config.yaml
norm: "rmsnorm"
norm_eps: 1e-05
qk_norm: false
attn_scale: 0.177
init_std_o: 0.0
beta2: 0.98
grad_clip: 0.5
schedule: "wsd"
seq_len: 1024
train_tokens: 273900000
steps: 4561
Each number is 128 + 32 x the weight over its row's rms, rounded and kept within 0 to 255. Layers, rows and columns count from 0. The size above them is the row's rms in percent of the matrix's.

# layer 6 attention value, 128x128, rms 0.107, rows 0-48, columns 0-63
size [136 151 137 139 140 122 141 122 133 111 123 131 127 127 142 124 149 124 136 149 131 140 128 138 143 114 141 122 132 132 122 138  88 105  96  93  85  90  95  86  83  85  82 102  81  88  81  79  76]
[[147 113 205 119 132 161 175 109 158 136 192 139 137 101 123 210  94 175 151 141 151  63  92 153 139 132 128  83 170 180 127 132 155 165 162  84 172 142 145 168 111 136 161 104 105 152 132 153 198 117 159 184 133 153 116  93  80 139 145 144 121 145  71 137]
 [ 89 154 146  73 166 158 121 184 117  87 176 117 129 177 149 112 123 125 164 158 103 165  92 130 187 107 146 143 124 114 115 128  83 107 177 118 105  76 163 178 112 110  94 145  95 117 107 177 161  94 101 174 107  96 147 131 121  98  97 140 124  97 104 142]
 [133 150 177  71 144 123 145 107 114  66 118 118  65 201  97 128 103 155 113  77 144 113 132 108 119 109 137 152 153 144 164 123 162 107 120 154 159 124 177 107 219 150 115  98 119  93 123 134 174  67  93 145 121 156 129 132 139  91 136 116 111 118 137 142]
 [163 133 163 120  84 162  91 172 157 169 168 154 142 118 175 154 139 113 156 128 118 202  93 137 140 120 133 114 110 129  79 174 145 172 120 124 163 112 169 146 112 153  90 105 106 125 136 121  92 130 155 115 102 126 153  76  90 114 131 116  77  86 130 128]
 [138 149  61 131 198 125 155 103  95  98 136  94 116 128 136 110  96 125 130 110  43 128 105  76  84 137 133 237 154  96  80 139 113 122 147 136 124 158 164  69 124 161 123  73  85 146 123 133 112 123 128  98  80 136  89 140  87 113 131 162 113 117 121 100]
 [132 150 111 131 130 132 118 156  85 157 142 125 139  94 117 153 122  87 139  87 106 113 108 112 150 160 114 160 155  91 102 128 187 149 130  72  75 189 181 104 190 177  97  63 124 123 147 113 128 150 117 106 228 195 165  85 114 168 102 122 131 185 129 129]
 [186 130 125 106 147 133 156 168 112  98 132 144 148 105 103 183  58 134 138 128 136 167 147 180 124 119 101 123  84 182 117 149 171 127 104 128 157 102 129 201  83 153 113 174 113 138 137  79 131 134 118 124 112 156 136  93 157 112 117 121  82  92 151 105]
 [126 142 145 143 132  98 138 143  93 170 176 189  81 137 111 159 101 141 142  80 183  78 115 111 114 126 125  91 148 182 143 178 153 100 129 134 195 141  83 154 130 116 126  75 100 132 109 179 139 124 123 125 153 198 133 118 128  86 153 159 109 144  77  86]
 [110 125 165  89  37  98  91 112 115 113 135  97 137 161 167 108 128 166 115 141 145  91 105  72 130 154  73 108 100 150 191 116 127 107 110 141 121 140 175 135 182 141 130 168 153 101 123 117 137 149 143 113 121 121 133 118 135 127 131 124 168 121 117 118]
 [168 101 140 157 145 150 113 122 122  79 142  61 123 120 128 100 155 139 115 109 125 135 149 153 123  89  84 204 130 121 119  37 130  80 104 114 128 128  96 149 141 193 165 146 143  90 120 148 128 120 100 136 188 131 126  86 149 103 115  74 127 126 166 139]
 [174 155 182 158  85 116 133 113 158 154 156 172 107  77 175 117 160 137 163 150  71 116 148 129  90 124 139 136 182 134  56 146 115 166 116  75 120  93 100 152 151 133 132 134 121 158  88 161 103 122 118 107 156 159  95 211  56 136  79  86 124 117 131 137]
 [ 98 163 128 139 130 156 115 142  98 133 222  83 133 108 119 160 149  89  66 107 182 149 134 111 108 147 148 132  70 152 121 129 114 152 122 167 179 113  85 114 148 115  94  87 156  87 100 152 128  97 116 108 141 156 100 143 133  54 161 144 127 128 198 125]
 [130 157  90 136 164  91 167 124 105  68 110  78 128 116 150  86 150 104 114 126 170 113 114  98 146 158 136 119  99 148  73  45 178 149 136 114 173  98 104 147 186 178 104 168 105 122  96 191  72  99 106 164 142 142 115 149 125 109 128  70 127 201 149 163]
 [156  84 123  71 150 129 172 130 139 135 117  72 145 163  83 174 134 129 105 120 107 157 155 115 147 113 109 109 104 198 109 167 138 110 105 204 115 166 123 103 110 128 164  87 104 129  90 163 130 119 127 132 154 186 106 156 133 137 129 123 154 163 130 113]
 [ 52 115 147 136 118 157 133 126 138 133 152 156 156 121 151 139 169 105 131 135 142 114 124  78 101 128 173 149 103  95  71 158 125 110  59  95 125 158 111 106 132  84  77 100 122  91 103 122 157 109  93 165 158 103 132 112  81 102 135 130 125 156 126 102]
 [172 140 126  75 138 165  80 110 106 117 161 100 161 138 140 126  91 187 109 163 156 110  24 135 125  71  55  74  98 157 162 150 179 155 137  96 147 134 149 138 114 142 137  79 145  94 170 158 127 159 106 164  69 136 150 130 135 164 141  90  82 137 115  94]
 [155 147 126 123 151  88  76  51  53 160  89 155 224 150 148 103  90 150 199  97  65 130 146 171 133 135 136 186 143 127 138 129 126 165 151 131 172 132 103 145 129  66 185 165 148 143  69 118 119 151 132  84  83 137 160 185 128 181 108  92 135 128 104 115]
 [150  70 121 116 176  92 171 124 132  77 114 147  76 108 115 140  88  84 157 131 126 124 143 158  80 140  96 133 130 114 170 127 158 160 144 106 117 105 145 193 145 118  63 153 150 150 129 129 129 132 146 152 167 131  98  76  94 103 147 125 150 116  85 112]
 [133 130  89 133 176 141 159 110  95 121 111 118 159 191 180 108 128 188 152 106 140 125 185 147 124  86 126 144 174 159 158 174 104 151 230 174 174  83  87 146 118 178 127 130  85 142 139 179  99  86 123 131 152 133 161 136  85 136 119  69 151 126 113 131]
 [ 85  53  86 186 138  93 102 118 142 156 131 150 172  75 120 163  87 162 138 111  92 113 131 128 134 127 146 100 137 117 158 151  91 104 188 175 177 181 121  99 127 167 115 194 106 133  99 117 142 131 140 164  91  64 125 110 121 115 160 162 114 160 102 110]
 [146 163 106 158 121 146  73 130 173 115 145 188 114 129 193 140 184 107 107 176  56 130 160  74  79  99 152 164 117 183  69 117 120 109 124 130 154 139  95 159  89 141 119 141 144 205 160 115 107 176 132  84 165 128 135 143 139  91 105  78 125  87 116 123]
 [123 135 107 106 158  56 145 146 112 103 171 184 124 126 178 102 113 180 146 129 152 125 132  96 151 131 175 181 185 135 177 116 127 148  86 107 180 119 139 131 155 114 123 118  60 156  98 135  73 111  90 146 107 135  62 136  64 135 141  98  79  77 128 144]
 [142 139 104 110 138  76 119 117 140 106 133 150  88 151 116 104 154  92 101 148 133 161  89 114 160  82 101 119  98 148  97  85 170 200 104 102 122 121 128 213  89 115 170 145 135 171 119  76 127 143 114 148 117 158 125 147 141 199 122 106 136  59 127 147]
 [146 127 121 147 101 115 170 171 175 186 113 205  77 148 135 177 117 180 176 121 136 157 174 161  69 155 132 105  97 141 111 181 150 125 143 135 167  89  92 120 175 136 145 133 110 119 168 146 125  92 145 146 115 128 127 133 108  83 125 114 106 103 115 107]
 [144 143  93 103 130 116 137 152 196 105  84 138 111  98 149  84 125 118 100 128 103 183 138  92 104 180  39 116 122 136 113 149  82 115 156 193 111 107 157 143 131 171  79 156 127 173 165  96 119 115 107 190 114  85 137 119 133 102  79  84  90  71 123 170]
 [ 54  73 157 138 110 126 149  90 126 131 153 132 115 140 139 157 164 142 167 106 156 116 129 104 127 168 193 104 138 110 101 112 142 145  93 149 145 159  91  89 130  77  65 171 176 140  46 212 124 130  86 122 120 179 128 124 101  79 130 146 197  96 128 148]
 [123 104 150 148 175 195 190 156 129 136 158 118 163 122  99 118 178  90  99  97 164 145 211 150 116 121 109 130 104 121 117 139 183 160 119 124 129  95  96 107  93 102 106  79 169 105 146 135 106  97 155 113 178 203 134 166 119  88  98 121 194 173 112  95]
 [142 155 207  83 112 177 156 161 149  77 133 159 152  89 156 145 153 156 162 168 133 174 132  83 208 116  79 121 135  95 102 178 108 163 120 113 162 124 206 175 109 144 137 118  79 121  96 120 119 113 135 141 136 132 135 147 143 163 201 177  96  97 125 145]
 [129 136 155 141 127 152  56 129 115 179 118 115 152 138 197 100 147 154 120  79 116 174 163 169 147  99  49 110 148 110 101 151 151  64 171 148 143 134 174 122 161 203 100  83 168  93 121 128 101 105 117  97  64  99 127 127 159 127 137 135 166 144 173  93]
 [192 129 134 116 120  52 134  76 157 125 151 171 122 150 111 154 142 162 108 187 113 176 164 130 111 163 137 102 129  38 150 186 129 120 138 114 163 130  98 118 189 136 129 149 161  96 134 147 179 147 131 111 152 104  86 124 110 135 173 126 171 107 171  74]
 [161 163  68  94 126 101 114 123 110 168 144 129  77 150 130  30  53 140 131 107 138 127 135 123 126 139 105 145 118 152 143 159 186 125 118 120 171  53 114 164 117 152 158  58  93  95 188 113 129 136  69 115  63 104 118  78 109 103 160 126 132  94 125 153]
 [ 94 150 106 111 158 142  75 143 130 161  78 114  39 102 188 162 125 126 140  89 160  88 109  99 110 157 147 117 132 192 147 111 128 110  91 150 143 145  84 107 140 117 137 113 170 147 178 139 134 144  76  91 130 133  87 108 196 112 114 119  91 131 104 167]
 [ 65 157 142  42 151  95 152 118 116 139  90 149 103 132 123 186 165 128 151  90 164 131  53 111  94 128  89 135 146 107 113 130 115 113  86  74 140 149 128 116 128 126 100 136 186  66 145 158 132 108 141 165 132 121 200 137  96 119  58  92 202  89 129 138]
 [182 113  97  62  90 148 110 109 147 167 136 105  87 134 141  75 114 141  97 162 131 105 158 123 113  65 173 155  74 135 129 161 136 183 142 142 125 158  76 109  92 107 145 169 126  98 107  82 117 168 101 161 145 143 152 136  84  61 157 136 120  76 144  94]
 [167 117  56 137  92 156 141 116 106  36 176 121 104 155 129 172 137 117 102 119 113 140  67 140 118  68  98 130 135 135 167 173 154 113 112  87 132  73 107 198 145  88 103 165  80 142 115  98 152  95 111 137  70 136 127 188 110  78 141 145 139 153 191 164]
 [151 148 130 116 128 141 104 108 116  79 130 106 129 119 105 181 151 135  93 124 104 144 103 161  97  98 166 103 108 119  91  93 148 115 145 115 108  64  95 165 111 105 225 189  67 126  85 110 106  93 169 138 126 127 156 188 156 130 141 179 123  84 135 168]
 [191 138 102 125 150 120 173 153 107 106  78 127 126  95  97 180 126 107 155 142 170 104  95 128 107  49 151 134 120 139 152 148  79 113 200 124 112 162 162  92 109 135 206 148 185 106 143 148 118 156 104 141 168 124 134 173 115  67  88 111 138 142 186 107]
 [129 168 135 136 147 137  99 121 145 107 120 147 155 119 226 148 124 124 144 137 104 148 149 196 144 107 108 159  70  89  96  95 116  89 141 132 171 116 118 143 154 128  89  89 144 124 107  88  87  96 172  66  82 118  88  78 154 129 126 130 167 114  87 175]
 [ 98 122  74 113  87 106  97 111 111 154 134 130 139  91 187 142 138 116 157  94 124 108 117  82 123 203 107  94 117 101 190 122 137 172 151 148 125 117 133 127 161 113 101 129 117 121 105 169 131 111 145 103 103 148 104  94 142  97 123 165 136 120 150 163]
 [120  64 129 132 159 201 128 147 130 117 100  64 115 181 117 138 161 168 149 138 160 127 136  76 153  80 108 127 147 149 148 152  55 133 118 121 191 108  94 137 177  99 161 158 146 108 147 122 149 132 143 132 167  72 150 113 152 169 141 133 138  69 159 206]
 [ 92 109 158 127 178 180 166 102 149 132 115  92 152 176 169  98 179 147 115  92 103 165 102 130 174 164  98 152 125 180  70 182 113 147 135 134 139 153 136 123 173 123 109  86 167  95 138 122 146 109 103 153 151 152 167 126 154 136 122 159 117 163 154 121]
 [152 142 133 157 125 115 135 109 139 142 148 142 128 208 104  99 165 124 105  53 135 141  97  96 128 113 167 157 136 146 229 114  99 100 124 108  94  99 130 153 134 162 101 114  93 130 126  44 117 160 107 177 196 109 142 133 158 133 176 190  94 173 102 124]
 [120 147  91 190 124  99 151 101 173 130 130 176 144 113  72 119 102 137 154  93 122 182 171 117 171 142 148 139 182  80 119 154 117  75  91 169 134 114 110 135 115 156 110 134  48 105 149  90 104 131 125 124 156 148 147  88 119 163 101 171 143 204 114 145]
 [146 138 144 196 155 114 139 162 112  96 127 111 138 123 133 143  81 123 160 171 151 152 167 109 144  98  90 131 167 130  88 131  94 110 175 176  91 114 113 107 138 121 168  97 177 161 130  77  64 172 153  45 163 116 100 136 148 129 110  76  89 179 133 163]
 [154  96 190 140 125 154 125 128 137 161 171 134 193 112 142  87 103 125 129 132  59 131 112 109 166 137 126  83 140 145 134 159 144 118  87  97 161 116 156 147 133 131 168 181 113 121 138 124 128  66 121  81 143 109  57 126 132 158  81 113  88 150 146 116]
 [ 81 119 140 187 130 141 155 118 162 128 137 123 110 153 117 109 111 127  75 116 162 147 137 135 140 162 124  94 188 171 160 122  88 169 157 135 143 190 121  84 123 153 127 111 173  95 198 151 129 160 132 162 105 141 150 200 130 166 133 191 110 199 127 103]
 [ 68  94  71  86 153 116 130 132 111 148  95 128 131 109 115  96 130 142 208 111 158 145 138 118  63 149 178 123 118 104 140 142 127 124 140 145 141 171 127 112 178 122 113  95  63  98 146 144 135  70 164 147 150  79  91 160  99 157  72 122 189 130  54 123]
 [169 130  92 126 166 156 126  74 126 135 125 153 106  96 133 124 159 193 124 114  94 126  99  86 149 187 123 148 147 103 141 133 101 231 122 140 113  92  59 114 124 117 103 135 137 178 106  63 154 108 157 141 120 150  70  95 139  94 133 130 168 168  95 156]
 [139 157 160  83 114 122 111 149 108  86 114 154 150 163 133 107 123 120 103 123 113  78 123  81 139  84  89 128 163 102 114 141 132  62 161 187 145 115 108 113 101 180 112 118 147  75 130 131 117 111 145  92 105  82 103 117 181 147 132 113  71  99 153 124]]